From a checkpoint of a small transformer trained on Wikipedia.
Architecture: learned residual scales, capped logits.
Each number is 128 + 32 x the weight over the matrix's rms, rounded and kept within 0 to 255. Layers, rows and columns count from 0. Numbers have three digits each.

# layer 2 attention value, 512x512, rms 0.0207, rows 176-255, columns 352-383
165145093121130087139125121144128144089111121071124136137090100127161190129135114147095159100108
142106126138142095071140126181160167161137087156133129177136089147112162095128159154076114170133
121133116177087096100129120121104161122115144167181113171115086142106109179155156138130145121155
084094154097156068140133114085162150109120132124098135159097119152130152144190055141159096146114
132141141105130152126095141109153164153161125104169190118164107143142075172133167132146070166097
137152236111104079112098113156132097137159141077127103100089169085146114116192103139132111140133
096166158115084105094103164158112136138118129088161115133109120141069155130109108134180089093103
146124156116142110160116082095135139132099068195095162181119119180127146168129141139141133137137
125113135119118171111146074140100116111125099115137191082137111195106154159191075121136102121108
146169050159170115074106122155143095140114103104137121125148154075160097174117107084133175109133
127074133134142164079121158120081098121112139128083155077159146153088089143131192142110182153148
178160056128161056131132118069149093107123084134141202167165096146106136190094166150162149094152
141195169139132134161083177062098092133119133130110122130061101180094120171113147098131115093112
178078130101183089125155129121122144149148131091103078158115126146110145102139198093181102173158
103123115106110143133103179113142090181116152128160126113120126103153099096099108120118130158149
103147158116139181140170117140139142157125105128119087090093094158115148139171154113133100138142
120117129115156067175136142156124028146112147105148069114136136162134113119141155115095083127117
119134154136109144139136098132109114101190145112151175139171154125113136109186132130161107152069
094189082132141118115136099158177095121148118099171205131112087138156076039102194126109131171135
146143092104123175144124134156104132122087124112136161154121091112121131119151086142169136127158
111151145181159058131151124157108117100154125085126128209151153062119161117158139120106110151084
091067149098086159140144110145055119206197108096152137132149160115134148192133104144142091130135
112202133132126169049199225149149171142105173086103081087166093118110189137063100135186089179175
113098123165095111057083136138171139059142167144155110093115158125137161159103126112167112154069
098146189130097146126106191159119165185064155087099142148102121116114109145120184124115134132180
129118133162111132100159067167106118146086137130135089163080171160117145153132172157091149071148
136113117150115133122078103147126110139175151094114076117103185053117104112121150137092096154138
115107081155136126145142148128049163056145134055128141147117124206156175110136112116104103120097
163104133117096126145150095157141173078172159067134177135151153150175052161109105125167125106114
131168160147123088112115099133162103137122118153097118156137129111102213119101106148191104133118
108140126083188138089076060234115151078156143167095158159065179104096174168173130104100075213142
083118136150123114171107113099146154138086116105133092089165155123093128123101101104167132119075
171156128154115135131102118033099158142134118128096172123058102075163113092030132114082062171129
104149127107148077087226132114145156099122140149101115094159153092159181140162097133170130080137
116165110113124097201156087091182107115147159123143108147153119123132122149168077145133052129109
102132150135099136103165154156110157170159148143127133109066130142132142086100163142137068105106
130122117125150130109191101104159118072167122069121170089117091113086168158110066120155136099108
148161146108146118116098072116142085143179087084139107096101134166168132054115113138110177150146
126135111093132089160129107120069088103167102121112121146141129120096123075165152141155139146065
146093096153127150100101108110103133127133179141141122102081102150158154143167121156108074022064
160231200118115093128171155103124059080154115193166153152129095136107130160065216147132165189160
116167141140149123111132125210164120130067076185153144134177103186116068139087166152150141088120
071155123130133091157128123157126038127076142164130139126182111168162024187058163105105097119201
067052131070149148158152126121078112141088145164146080144129153157146137156083100098100143148094
110117197133100148102167093125124122026149151126094082168144173139160113117116118175129116107144
127089154114169045174177168136119185117117163153161163160029121096081112091103165153100094147141
135192199111150162163122123159121100143154099126096118200168123110139069138056139139150086081165
134189149125126178058189108078212168162146139135122098132135087088147129190141080149207140046120
099158157097141122140086067138160147090065133170099188089162146061056100103153134117180122064106
161069100105124139101113095088123146122127150109152099102137118204129091171159119139172122106120
106121139070083129184145155101120128041147086149159139130222116152086121115104144102074119143104
125111118096105165187116142178238100121090147153106199149134094089186144144092130145097143109062
103178139122127126092135067133126170121113092160103105164095137110073151032185118112133066182182
135112132123154125091166154174057147148144169138100068157082170080163108080128133107105110061134
144114053096094154188139111128150160171122126098135067120130172093161121130100159124050128117163
166105122086147144145158098193106147196119108155079092099161142125089169199079183117152150175054
140088105183160189140130098098156031148149137119135141101127097119134086101116096152134110126128
116125145111168137151116168101143116135143173181142190159075130078129082094182131143048115088125
192113162184075080161091041093136125170182127107139156108111071126163114082181201130168130089034
126100131137135119177193131174092208150197119151133054163119214173098130105124125122092185171121
148179097160098131093196223108072156149141162137161133138212108150199140182177119125139153146103
109142112156147150105114132131179043142082117138119151130131142119204117131064105130191090039053
087154136072142104172077147117182117168150144096129160135122100137108125098153117093109102178145
160107090136136154098101129146131118078107072083117091167209139095156128109106106137162085039110
091137181114108083064110133143208127162088132137101136161082111091130157150111086166118066094147
106145157105114138139147134101118166128182127140139153047128169153078155163115121135202103217089
153148108119129084198068115075114139111108107132144085137079145114121183128172073107126123134071
116074155117073124126157197110109156130065110192149100087155136115151119099170113122068105124174
173133128094158216171171142111153143128170126061147116120137112110130163162048121111103129209064
103106154092113118144181107118123096082130113125128105131060159145117115070129136149133115037054
124125167112119135092157122099159122175114130104126128181154099145113116104148143128100224113125
104073132128186057152131194083117119163089138171151221091164130128105123182078101158102145132114
156139105127146096041142121146131156132134110157104159160147171130143090105075090092114120147150
106104139075123097172196134088122153164179128155137081136150096124078132124087172104174141157112
106195122155145080121149095045170109107127123153142148168143132181124166133091129118168149170097
076091114130119153163116164155129083070137121115100182052120141093136109147082114169081148062106
121154088163162164148155096092127048130117140076154103136135111061140111161169159145153159068122
133105134152113093112107171176105115115127094085138118141162110120076118081148099127108142141110
120132134117134113149146157110139142123100127163135084117127129189151102205123159135092113137135
121145118147190095101159119162128071111109171112107214115135118136197142123182153121084073093083
# layer 2 attention output (transposed), 512x512, rms 0.0211, rows 176-255, columns 352-383
126167143135131120156110111123087111115146114103059166093106173108202146099118098133128166134165
151119103163130094160106147128098162154130130139123072065160120159114068152131181098157164095102
017129085144098171114121163131105108108110094183159175090060108094146084062188156124152153124145
085112193131159132121157126143212125149104149115167122129085134152079139143174124165118157065083
150143153114155104117093112175102110124127156138124140112159149091123128138148088113107105065126
165144168094136190166135131149149166135134123133153123078096153141121133203152138100126066124095
141122116107110157131130137140080111120123148098143174216144083091190175152120145088138107119128
113149118116109160153125178130131119114157098065171094160100158107089153133149157109145093117115
139108147129104120100179144130087107168137157130143120133075111150180173138104165129060099101111
095086166125150134100119179157093134132067095141124107110165113151120185118148135121119059168157
159115127107134123138093149114142145112059134079156100138155142109148131104109150143134088125110
128101137101129138084113118162144155144152153127081125159103153104115097056109123114124074103153
148115115157103106121147091158144151082140167091133098157125167158160132143148120073122137124158
098087190178134116076167110120164155131163144118103144141128089133088160079109113163086173104171
051082180149147145121117131128123120117165120149094186121127102106149061146143157139159162134092
161091162096076148116088108144104110163135093160131128128085114204116139092160098145088117126079
154176172115170122157176203160146123107121120114135140141142119131082134160135102131122158101107
163169092106086167141094212078049174127111141130104081029083094058135129058135095149116066115152
127144099028135137129087161139110147136092135101070148125151097155174124111172116135177212123122
166203135115105107113111067136170090142173101106113122161139137088136164159126165091119142099122
052147202133255169130142156110063078134155149176189139061160120110110113109154066109098139073118
133151168098076081107184160150170067082082135149082197159151136114181166168197188143103135096162
190071106165117096181151111156153099094110122118203096115174193103160113116113162138079095138176
113155121181093140132165048125113084132120109132117117121147145113077175116098150127098134131141
055153084111136144107067141093153148107109085143167098097149140104139131155120131149135111154143
149163108109090120101086134120162164110118110133130091163073147131163068062136115074095081136057
160122117137106078135075189121107183155055141127092152142137100148168197145192131107100144142144
112119074123129113106113045136052098112079125156105157164160084090194110131114144103108081130189
157192171061125154091070255065192102115120112115127157156123100159134145106121127141119146124136
064169151058084137088125147072148193136118120196153160192155166094098078140110181136072179101195
153147143049147076152122215118157145138158133103125127173148119081110151179146100115114080082194
120098137134179103121128163114111100130139128107110181100139132117159095129151191158172110129146
165153127106112100065132116072179169088072198081155137142172093094108147098139129134086170143147
130080083099129125133103065115113132136118178160187113062155173172111150150050120126113097085160
113125168155088159110149093126152163097089081117222086134137161133132154159075176113131078103117
155071165131108192122095120114124094099111050111179146076129080136095071122136138138084129157088
121115164145168164116118084123125141153145138152144122149092149156093181135125059124068079098147
147099128053122138160119143082109105110143162128087119158149099112100101163053105107145152140104
114098123078152121143097139161123155217156116095109063102215128107179161127077098135073151112167
122155147114191116149114164148161151039172144127181123097132160154147205182111142144115129114142
146149074105130159052067132091059111190170099096165072138196150173167107184142090114148073119147
131086158086101141084162133106102089094123094133099140163098144193187131127166206107141120122156
084148121050198136072126094122189159144104166107108126121125122111111154126054098084129080178163
089121113097141149099145087161159131111122091133149099108127160137075115122202168179130127100077
117183176172128131127114169082178149130153146153138095108129130095115105122104140143123116104097
142123053094150160193159108177152050123134141061164130086120160123145064064151049104089216111146
082144145199139136114129199087084149092093095124125156102195119132081149202083072131079129172145
106153168117152129143107148119202114206168087158181131085067138150119139108150162081107164097082
167080109105157104091126255141147128144168166134122129148120086142159153123102149090094083135159
088103133125136118132128186089103125145185120165104198067097117133118120091118161145144140147152
123146173150118108139170142122097083139080137075157084189040165100124149160112117154126223144080
133163122173157142123124070154136103108173118163143119107093109127205121119178113131155108115141
149102087090082087157178146081171105162105156106210075101141138165119110129092145199131224154145
138139168201179122122129129097169123131108142151175116175101183168081116102113111200160171162077
142147177129110060139127158087074167059166105144135142114123126083131082106129137108133084094119
098099138148117149101112152178149133113150136149108126130131103135106156120162166143119150144134
141120137143080100119088134150148126124153143116095106108110147117108155105137157096147101128118
191139099154076178099117141142068147128101156062162165165134157152135119145129126081163114152197
168170197141083128124147126091064177164117116174123095088143118153121189038137139196127171124089
127110120151168117162178183114169131103128083102176095128133135157115029126129136127119167161094
110158109126096087134135040126193150134153080148122164082080139122098158116076106106134130185179
062139109121154138196100118109059149108157124106107163077132116101132127138034137146132153111105
153097186117191126138143105135140090102163180103163100158190136136084123178072088127131113100177
111044075163095203109105102109159132153109118127184138096127134143131121126121089134089176111086
122068179062131172134162159107078112121193138106144139147086071142063120130096098095151178165033
116127153036146188187118063086185120121101079142115134160089035129127135122106161111156091136096
132133140117163126146111150141081177132194065092127106129081154109113181091157165140131142078114
141150141189076115130104205073132175124152086121145110181188076141102135148133166116195079125101
132111188191084158134160099148141156109166175087114194113148168169125141116112080120187086112139
163191184147174093145154188083106171131112076158141101137100111151158122128090121153103148124067
143110189195165140185168079150090124100139132153202134115129137122157148105096184141089135126119
170172089152125123124130137128193099081150129144113131146150114117095112074087110130065092046113
084166157128126122118150125066105132104139136089147106105131142074097105096136126111187113100104
090162148117085106185114142181097093118121091126174116145089168167149125163156121117123143126134
125113113093150139183122128152091214088104172162191136161098137108167132081125129147113068075151
166125099105130097102100148087121102131103164137114069146143161077112156125084216120144120137119
117072139125100148182126194131147078098170131157171046143148145073063177132159035158084113172068
116119116146096097102132115151098088093157105116121150092122111161120146124149129113136097143164
089163076172149048121086158123138138131150059132108147104107139163075098116103107105165156133133
207057140104166091133140078096128154076172159154137055128144143053117176131110137080090136157149
# layer 2 attention query, 512x512, rms 0.022, rows 192-317, columns 352-383
130133129150164097133105109127136104127117123141126116119142147137147112137125126115138121166136
122110135156134122106131109144128129128124137149120129137127103151118138144142109170112111118106
163099113103120136109147104123132100124119127128138113128154110109102146145152107147149135096098
100111120110108143111129146142141126126103121141123149158129103162123082143137104156098112123146
160137129132107140142138119114135140149117104129142123111133132115149122124143151143158146120108
144089120139165128112145115134121112134122145170129110139155128150112139104155124147159119139122
113102114150160118106134121102083109128143159154113141111155137141107156107129128134126120134134
107141118111103132190109144181143127110111090056089124175113101116148118177103098094148114134109
169125143130138160140118145169146148155119087095134144121132156131142116089141130115159138122144
152105163105121144163107153161208143146136079069099135181065111117149069159110072082153132126110
148150039146081154131124144116116141117154130163114109119096125129117157132141128092105135121139
119133113080179133157137117146119126165106059134106117186132154130122144083120175096114131116119
134128150145154110144062114112104117088119094109097152160102094089102133130104099166102128150132
111106102170138087159126099124126095107110078115134135158087110127172124184124133171110130173137
095137162115141053132096138076096151177156082128143127118143084121141120147129174134134110078196
083206179115110103112099115151116137096157178164155101112131151110117083146122145143145142109093
131141104116134145141123164131139136107126128112121134142120116120134128144145150126144114145127
129140109125123118121146121134146109128132138131113121144139131132136131100150129123138117124146
116121105128103113129121118130118135119092081116113133135188104142130122161125138142142129141118
108120162141158119131153146124161129139125148133122131130112148120129121102123117137110133125136
106162116108127142165099138147113134127095111119142102118119129129128138134098097106120112111133
140132147105131125161116147136140150139118089115130116098119142104133090156133119119144147127085
142087150121160132095145128091128137132125141175174144101142158120084107111173139122164109121127
068136103148090109141134125114097110123172161111063150135116114111148124138123093159094136128131
122170129145068102183127105101090161093111110124105141144160104103150141161113119127127102136126
099114108130146157162141139131146152113158121139108141136106124138157143123127147102112138121146
140128096153094118109124107088092127180142143154074127108135094108108127125131143217136142121131
070162119151139115139112150140045151069101163162093138118077122087150156151133109152136092133088
211117111132051098134118138113061156135136107098145119095103132127171120095141144107138150089133
099150089138123127106078169119163182153159113112111107134138153119137117172129185097128150118167
114131114121154181111152120128148142150127112107147106098136127142125122107116124079130093159149
085103112178148164125118151160167091162075123148108129132110080151164106137070097137128099132127
116192138202121115176167143146158159120173012186117173078120114148067170140143118137138072080135
137170198079126189124143166149103159185065110099160203145231177102045091157118194117155067174101
059139210118164100178168162136083077154177161092122158052179122164108040139206166143121062112134
062201081101101123072130106158114151183073176110155123024122170128127139050178172073122133102137
149060185173130100131141115073187221135130230149072078201217124157037156096141120144143126161059
078130130045199122162159150109111173120111043113092126176205165114111163130126047117138174152099
040113142070112125066114044165101065098103111103180145070079115156139190116088054155158144150173
121164023239149078220121120104178194082162145148140182064133211153198076161184171118162073175118
164054101173102109092139079082169151152110160115114163111210043074176086143255154142060160074097
127080113065085129142149105073148164112074138153094124108116171123035105206135180059025145177123
145130026115112129086172041131128117117033127162131079079162149101105157166096117064109068132126
125102191097124145159214161206072207144140107146116141108110099115239163130036051119090128135181
166047085138120150193140143054142125157121103113151189117086121120094111059123244146146156099100
116242069162166094185151072073111133148052065123113127135125097121114154093174154042120103180170
088065203154192092063097090142201127127083090137122131140165116033144105135116156102149089106168
118089104178140188124127102143021155095140152180204103103175071122102056104081143180142143076153
177158129112109095079155097165134051121195067166150254128131050184126123134143088126157020186201
146178073109203141122163103111131183127120115092171094130131140121093044186084161108164163144078
140089179147128139190085094122062184102117255110188136103128108104214106176139102147075138131072
143147097199112157119161142135096121148162147116190114137046131186142199173113168145140099170182
180086119149133123075128061111166135087111083107091152124147181147126108081112098091122029202099
170109167091164142093197093096155115179112176109149162174133141159121143147135093184174106080108
154178086041118124236142095206073099189183093048084167102109152056204072047082129197008184130115
177014126153086111142134116159192131112116105153055148163146130133136139135134042120134170130141
119079139124110070147163068065108123158071084108084145135157128111134158101057157088116106115110
047164145211123135153124144205038050182114142098127235174190179095151160157152115141179162089098
116175006180168092122097114069102116135151085177119216173107212150016118119093064054144165210128
085145093128141097092173162121107106159111232135073145109184175061096161220157106138187075061142
128048108182124101135199157067099130131073135109186140063125167123084125193135103091100179090108
153133145080151080005013117165201104196131111138142168141156116055173135133123099159144165127112
094081094053080145191147107079165049098146161184136129134209172052096024096136142155091138127036
066255201153093100148186205105177189110119174135092070089152176104078114066208112073113137095111
133110126123120132142151114121124147121120134142119124141130116122121120117142106136123085121120
135134143152127145131127143112138120129110140122107145125146145132119123098151113139102139110137
110092089148113117107161148120115118146142126135134147140149122124128128134101116113144145125152
123125108113139135114159137121139123146139115150120128111125139112122127107131109127163128148146
177122149096140111124170094093110128117099127157156115127129131099124128137123145132150150126132
164119120095121095103139109097118125123108109147173116116142164130087124106120134133140139124153
145127108114146145085186109113116128116110147155120114131152129137155137102134173184163145114141
149127119168116165115134150128108109145143156113148141125120126137163123095137116119101141131154
131091177138139137174102141164147149123134092093103137175100096131153138176093111117123143122110
115118169070141178115161131131129124138126081125157108170153131152115118121109126062132092164153
120145115132140100116143117136108094119138087128111079109194125122082111143085107108173123128138
114158090124184148102121147107172101108150145145150107109158123154154082107114157136115103128120
097120118120143101091119115144165131106176075098089157139112099111125114162100096127155087126132
062121122166085083131141120151157096102135170152133112117113181117163102158115109135092133129058
062091110108170055125127101146144135119118148132140142139087140123103141132065079081167182155071
110106151130129126101094160158133100173125122166200095112073110155139107182172104110119180113140
129133148123096116140149129134137104122130161149131120140161137124140123138147094140128149127102
162139158130127139122122123129146122124160112134115136131086149091132104123139132153137149114103
133117101140125120113113164144138117124151149133151125142120105152152116151114148106126139145136
112124137110146140128154114116112145116118169137140114116182091150119117142142153112159145148115
110120126140127105110139154152121120151122145118152131123133132113114121116114137116169133135097
137114136111150117107171154119141117134098141143169107123125130127107119124133156121167129133135
124124126129149140095151129133090111114090125146138132107152142134107165103135196127127124157141
103119160115133135140122099104165135113161121100141152135122111136123123153150145079107113133108
091159143119047152162152081151107142097176127121119149141110154128167145134080100075091119129135
110193150112127141122138128135111158131124156175178124111178121123100159094130165122107138130132
167068117110115178161117155182109123155150114085132154135086099139176104060073124137166131149126
115136186106120122129096122116135106139131099064161088161118139132104145149154074068120117122141
132094071104129128101164126084159120177121119153194115104097117138106093082148173071096149105110
175103073148162115111102082107106137076152175138079116101155167094108181147174117179102167091154
117126185137162088188098120066126137130099041136093161169149172106112122156094168112146142070142
187159123108144133109060106196098182115144042112080126087155160135151086153056121082154090160100
175188182037107139081139151120161142149090149166111142171232075099200044163177143143074122139152
127094099084125171034124032114098125118105208165150132151113100109054118176098123107190080141174
124190158065073082166144156140084113077180192108115117080125160112109092191153067149104052130112
106122089139141134113134142112181074165174152094153120134191149132074107092117109106089171169154
136218040097112144161165141141116097129105073088155168111110173118176101171119133127136098112134
167120108119045134096151137107119114160127156101175216173111094144109122123085093130061147065152
169155111188152116117154161193097090111164089104103132069059125205186183155112072109136082134149
098102165185093201149166124154193133140072136067142090168121126140170109120109150142121129121127
179162048142122149093158102082147154229114096099150130099142090140142161102142146133125144130173
064162143089142138112144141139074163114155210133182153157087140119087121135078132104093081199113
126177178132171064149191135063170080133096143096225172136070066181089064107184137065077106119190
085046055133074128163195025136136122136165124155131163123143068027174064039176062137138070000133
175104104174106132161153104096082063081186104121130115099163095214197077190104148197106114155133
134135157195094082075129117149136107093159156118108047119170132067152078143149072099174154118134
109213105172141165121120192119197126164129149176105152147162098101122136167082085134012120144120
173159117188119134115101143063116123212177158134084087125134087144141089123191132162092075136094
130109083165164143122052100166115177130145097098140193110101139086192176184074087171156155098169
109122050090136120146132089154119194102207095159134050139122074093187086102114122174142194055161
133152109208126134138109120084118144142092138068107146149174182157107098199098154138149089103092
077108100081155191188164139133064182182220099167127113120135089228103153095108115117096060114103
121200078172127122070105132100077150095125125127147072161093157145135125133136173163064090170187
079158179117123148154129159116170149131145110132099063043151160136161093124132229093153189120088
158143020130183213138133071063179148106123101127160059157148100182157129176090077167088101142104
114135091159113132082145140119095068117037112130165129178079112179153094154113204139148141160147
175194080130186129110082093057181157141112103110164113094162093124090143089111062093149142093124
126102105114134102139120130128162206092130091170178077140095138143150141078117120151129112123125
109116216082121155087122061193057118172134119102079189128155105109164079114143141118154111154170
093132119106120056091105069139122137219106094130141147168179157084159128155148072182106099118168
137199218112138099145133162128082131125165149177190098132106163169149072129137239209066089101096
070160154106155123107126149159119089100082153125135140153140134160110167102098140141123175107110
# layer 2 attention key, 512x512, rms 0.022, rows 192-316, columns 352-383
138112146116112143104117155167114130128119127146122112129148137129126145101128139124134115140141
186121144130126088138096113114072129120088100115118109137097151126144133139117118106121150149154
117149151129130139132098159131164122140122148119149121146120154128152080141124122151127106117100
124120152114114125142157117136113135118118101131158123142111134125128150161140136090147115106143
128141084132154129113092110123093131104114122113116122089106118125138125089108138132130148143162
142113099146151157146121138119135111129141126138126143099129104127129144086122124199123128120154
101133087152119139127101138155174125129143180139115129107153099133132143095120109190144098109139
096148161124113116121121139109157124160134140099176119183144113159163143144137154104132140119117
169121147086098111164157110139093131090135072133118144096099154114136144154150174057142133142150
150168180106162090121095131122159128182135128131156150142108113174102101152101160070116144136123
111126128163120135098109180107199127152123215156127119140115129119164126100114106202131086143103
142147106130110140100151090104098142113124117130162135073133184163111144128146127081148110116142
084114146133161126091156122114159147124134150086103163148150157076133123124167149155120127096139
098118108110092099127156100110187105133122141095111098167148128141130125179114107205120121140108
099110111121156155157158171119052104086117092099150134143140157116131153118128136126122157100135
131128139114139122098088163107091137079138140164089133146120118167089132130129099137114148123061
122120116124132119135125139115147130129117116100110129135130133144129135132129149117116136151121
120133121133146143131121150129137119114102129108140156136139119128117123147122137153124122127123
115129129136120140117101139128161115111121143106139126118126103155120124111149123152118108101145
120123177120117136122167148115133122143157148159155133138140148111115123117138100164102124109119
149135139096130105119128077112103119129114100106139128140095140108126122163119126075132137143144
132138111111112133128096080128091121105127106135117125143132130126147157110136136100111141147157
148137075134139148115104096118085143084110095142111124126130139107112146137152135117158128140162
103124110175099148132097175145204110177157199165149111131133128152152104085120081176128104109095
108102165124137102097134151132130127173138143113130126153118106131153151138145155119121136112127
125113056154137119114113084125155140147122149138133137088145176119113108090099109144156097145145
177110145154134154140119168135152128159148138158096163131106084138091075108141143181129116141128
100140102132165099092168127128173104159145166194116137167084148071115123160139115220128097088122
128106114175110155124140109149151141137109193118102093126140091091138125112141114140161123149099
158083165133152120154106138124141118150116126137075151162117128112100060077129117138097114173128
094108072083113129151157103182125200131198192119141142140197119138148181118112095142112088151074
088182108130118135142127125166199139135140151131145110142110082136132095112129107106095115137121
091158164179106134154186135160185139113215049181077173074091088160086193142131132173149080036161
122181161073092186136134153187097143145075156084161191126199202093053084188118198121150030176122
083110212125171085196150161130098081173182163076145149059182123163120034132220163147107066099165
086203068121084121104139116139102139163086185112134123061111178133131131079180162041116148112129
169048193174104127100175131054169227127104226137080090217229114158013174076124126148156147123073
059117133034148136151218161153072181084130127130101112149182166116136218131144068126118140128105
049116158048149107067079077139127064092083098111165167077082123145132183107079095171170156148147
088151037226150061219129115076181178094141124149150179125142168143151089151172164151160075187140
170049090179156093090121064089178158160091165135112164081191066077181071143214168164082172086121
149086100071127130100156092065163177119089099145108147121121170100065105210106203066053170154111
147150023132131107104185050147135129126034143140111092079153150097088169189084123060112078127124
106074182097110160149223139220061192177139087138099157139106103108230160132016041090115111156172
141055091132117163204126142066143112134136123138119182073089114134086117082149233177137131104066
092233060159110101154156064112073139140071130148113131114098113115150185114203156067115087176150
055074180165099133089146126179129143078116196141116096079141123060175167158154120115122083100149
154073129173141195127130095137034160088120157176198115117189091109095070117072125191133099084186
191159117123136136074162118187144076116198102162165255135154039190128133129144078160161006191193
122205095121132147130171111125126179117121180088123085138090156117133062179071113113134133138079
158095152145143146162098112116065209142120237123197143105159097093232104160154092158082138139074
143143111195132181102121148137110134155148091117179113146061143191140175135112170121145120196152
190106115151146106093115049091176128104109014090103154178163138137099100085088100095143059188088
142095181096120146092196074090146110169126204090154162172126138175117161164143104199150124099094
144164092035146116232147126192068113186199091047119166118084142059191064038086144194000163147112
175000126136124136131110120151203131110101090148036141187169139129118119133125070096129190148133
158076141142118048136156081082134146186102048108089147191132114105116149119090138066125108113078
039166149199096123161120124199030045168114155094150236164185183104138144180158130130175171076081
144175023180166073138110104042113140118181084171108209177134192153022146104092080081134158177115
118154090093222107076159149085169132187091125145101158153214144039062136189156127124201102038131
092052086183110115087219172097086115124113179100179138040100173123094137195146114105083159079094
096114132078120050039000132175203112176131160131098163121152128065187157163126108172115145135112
078059066037099137194145106103173024105124171189139152147223159071075030121135136189078128129074
076255196164157078134147190090195164133112137130099072093172178095072090056198128089144144108081
130130132113125130127168135144117109148112116103170132099120109121120156114140120095102145129143
114120139127150092114123135125110126133127112081123139103142103132151150131116151103127158155116
154141112112159125144071150129128131119138114157136096121134175145113111128124138165148093145133
138133116142150147127065129150164141122125166164122135131107117151115139154110136139132097137120
140126107141140126116110153137170130120151139152102082120138159155146099102107115149142112146119
171147120162144146133089150132140151130134160137116090122127113159135130121126112122155091134119
180111103151135119103137135121119110137136105133117113097107179111135113114095102114141133141146
136120116094171113114163100176108158116108143108064148108154115112087130144137124090204121145182
067156147074123113178173125172114154145133153077106129138165075122103145145141177108125128120149
175137105084136101146199104149078178151114104087111142082102141132154183172149174054119171133173
132140182091136103076096177139184123096141200141156160171124112134118114139142134112146106121134
186166159119146147155130134095152166112179090136121118180088197097077070060133120120133158124134
145180156148104131154151140114135143145189149112126104144148137127105150107098105151158138107088
130127175101050117114111117127116155194152079175086086143095129106133091123103096068130159123088
133095102111045145128140148130131105160115114111110158115117126200153173120123118094122128136116
122092099113164135137119132129133129133150101075153128146138151156094096083103069108090125115148
109117149127144120133147145133140161163148115116152119110104125150156133123118161084141154137157
150117119168138124121132165112144124140117138101144124135153117141118133114126102129137125116125
139144149124139115124157105103117128107110124121133126138091150133140133137146116143121115122118
180142101143163129131154125156092157120095135128113156091105183142147163124123143130112105109136
140139103118177115121127116129106141090100146118109150104112148154106133139143141126146106143136
160135110122139115121133124126118122094080140120104162104111128131132136162132110138156098118160
115127084116169113113178090127085134122095129085104155077122172118115122128107140135135142088223
114103144121131117126138110144059138166138100101155130126112150113159130132136149118088158119165
133133128134114174158117166140150147182170130118108114117143105168185161112123168116127150148104
125134101107102137112142131128096141088103098111124136095157179121116189168154138083143127123111
117159127128117166138124122131124140119135103104088096089142156136111131133131111091139128111139
107114104111128138128143111147111145099111155135113163130133110165100168119148153084129131137142
133104089081118118147145137111131154147160073095128126156108160116134133092102158048169143132163
115151200175168107108073115161150096175120070149158131151093078115129044131136139143158109123159
084089121110183057114168116118061098081116169152103130077126169185124163144156121147122073137136
188102104133095105136135127164116170124139109170043125116122168155132131082123122164131141121113
160185152037148136085124127136176124144101157165116155140242069104186045159158163168080135149130
187106125071180158056078020093148137164131184176143115166101066121041071114087124073181098143173
162206173046136102116098148134116103138140120128148115112148122126065029113142097108123076130081
117124077122118157147152117127169069136172161102128122118183121130080111139117101138110132157168
135205044109122185144152140116132092121109080094146176116118142123149048164106129130173093117139
152104121098067140085140150113105094166142143112207238157091119136108063118100114126073170089147
196123129190122131108153179204119101110171098122108152087066092219195154121118084077137087114151
087103160192095186148147130151194126161101190059112085179063073147170096119090082137148114114127
211158026148109160099159130076143171237121102071162127122114065127146145097138125091115174125151
017175118094101146117187161149054183057141221133166163148101159099096152168100164115099100191111
131179168127147092151228107075155078137119159101231173150099086185128099124217104058056081121202
081054035146116091179203058145199148145170148141127145116115068052174083060188041162109055000136
195067135185155101154101134102118049130182121121170126077139120221153030149099159184114106178154
086149103176071104091184092164059126062168133106121070111180126063166118167129103108181164129145
117219136165165139085125166151209130187095153185135146162157090107126109143087070134023140116144
199129122167174158100102126038114116211177154105079103107124087134107075108133154149121087111109
126089099153191156145049086153103175142128082099122191109112146103169146180040083158136129087170
120112074072127156159140113150147193097202097145160054096143083083181086125127149166159182077171
145162110230139108144102098067118130156068140096094180184158200124102073203104145149114089127076
091086111091177172179170148103038171152206102175129100096134120234092143114107127123115075123103
120211092172137115073070147082106139131130103118161077132087158161119099127107194162092097144172
092173135156093142167166188108143141138182168143095086044137128112181109183118177128124141116099
145132001136134181151161069081183158073129097123139052159138064174167156177113092154087078138126
114128090163113117111146145128088081118060144095186132164075111173150126174125191166141100151143
167184105121158135101103095065151149128116079131148123105189096131092162120113089084139127110123
142103110115125063143101164109169180138118069150174094146103120158105124084095148138120096120152
101129209104105125101144059198038141137153168088077191124168103088171120186162121151107074142157
100136103130046092105125086119090139193112064123139146184178182070211136167146093152080096116165
104190175112109161151124174127054111128153158205167097165098144193171093105140186204051067128121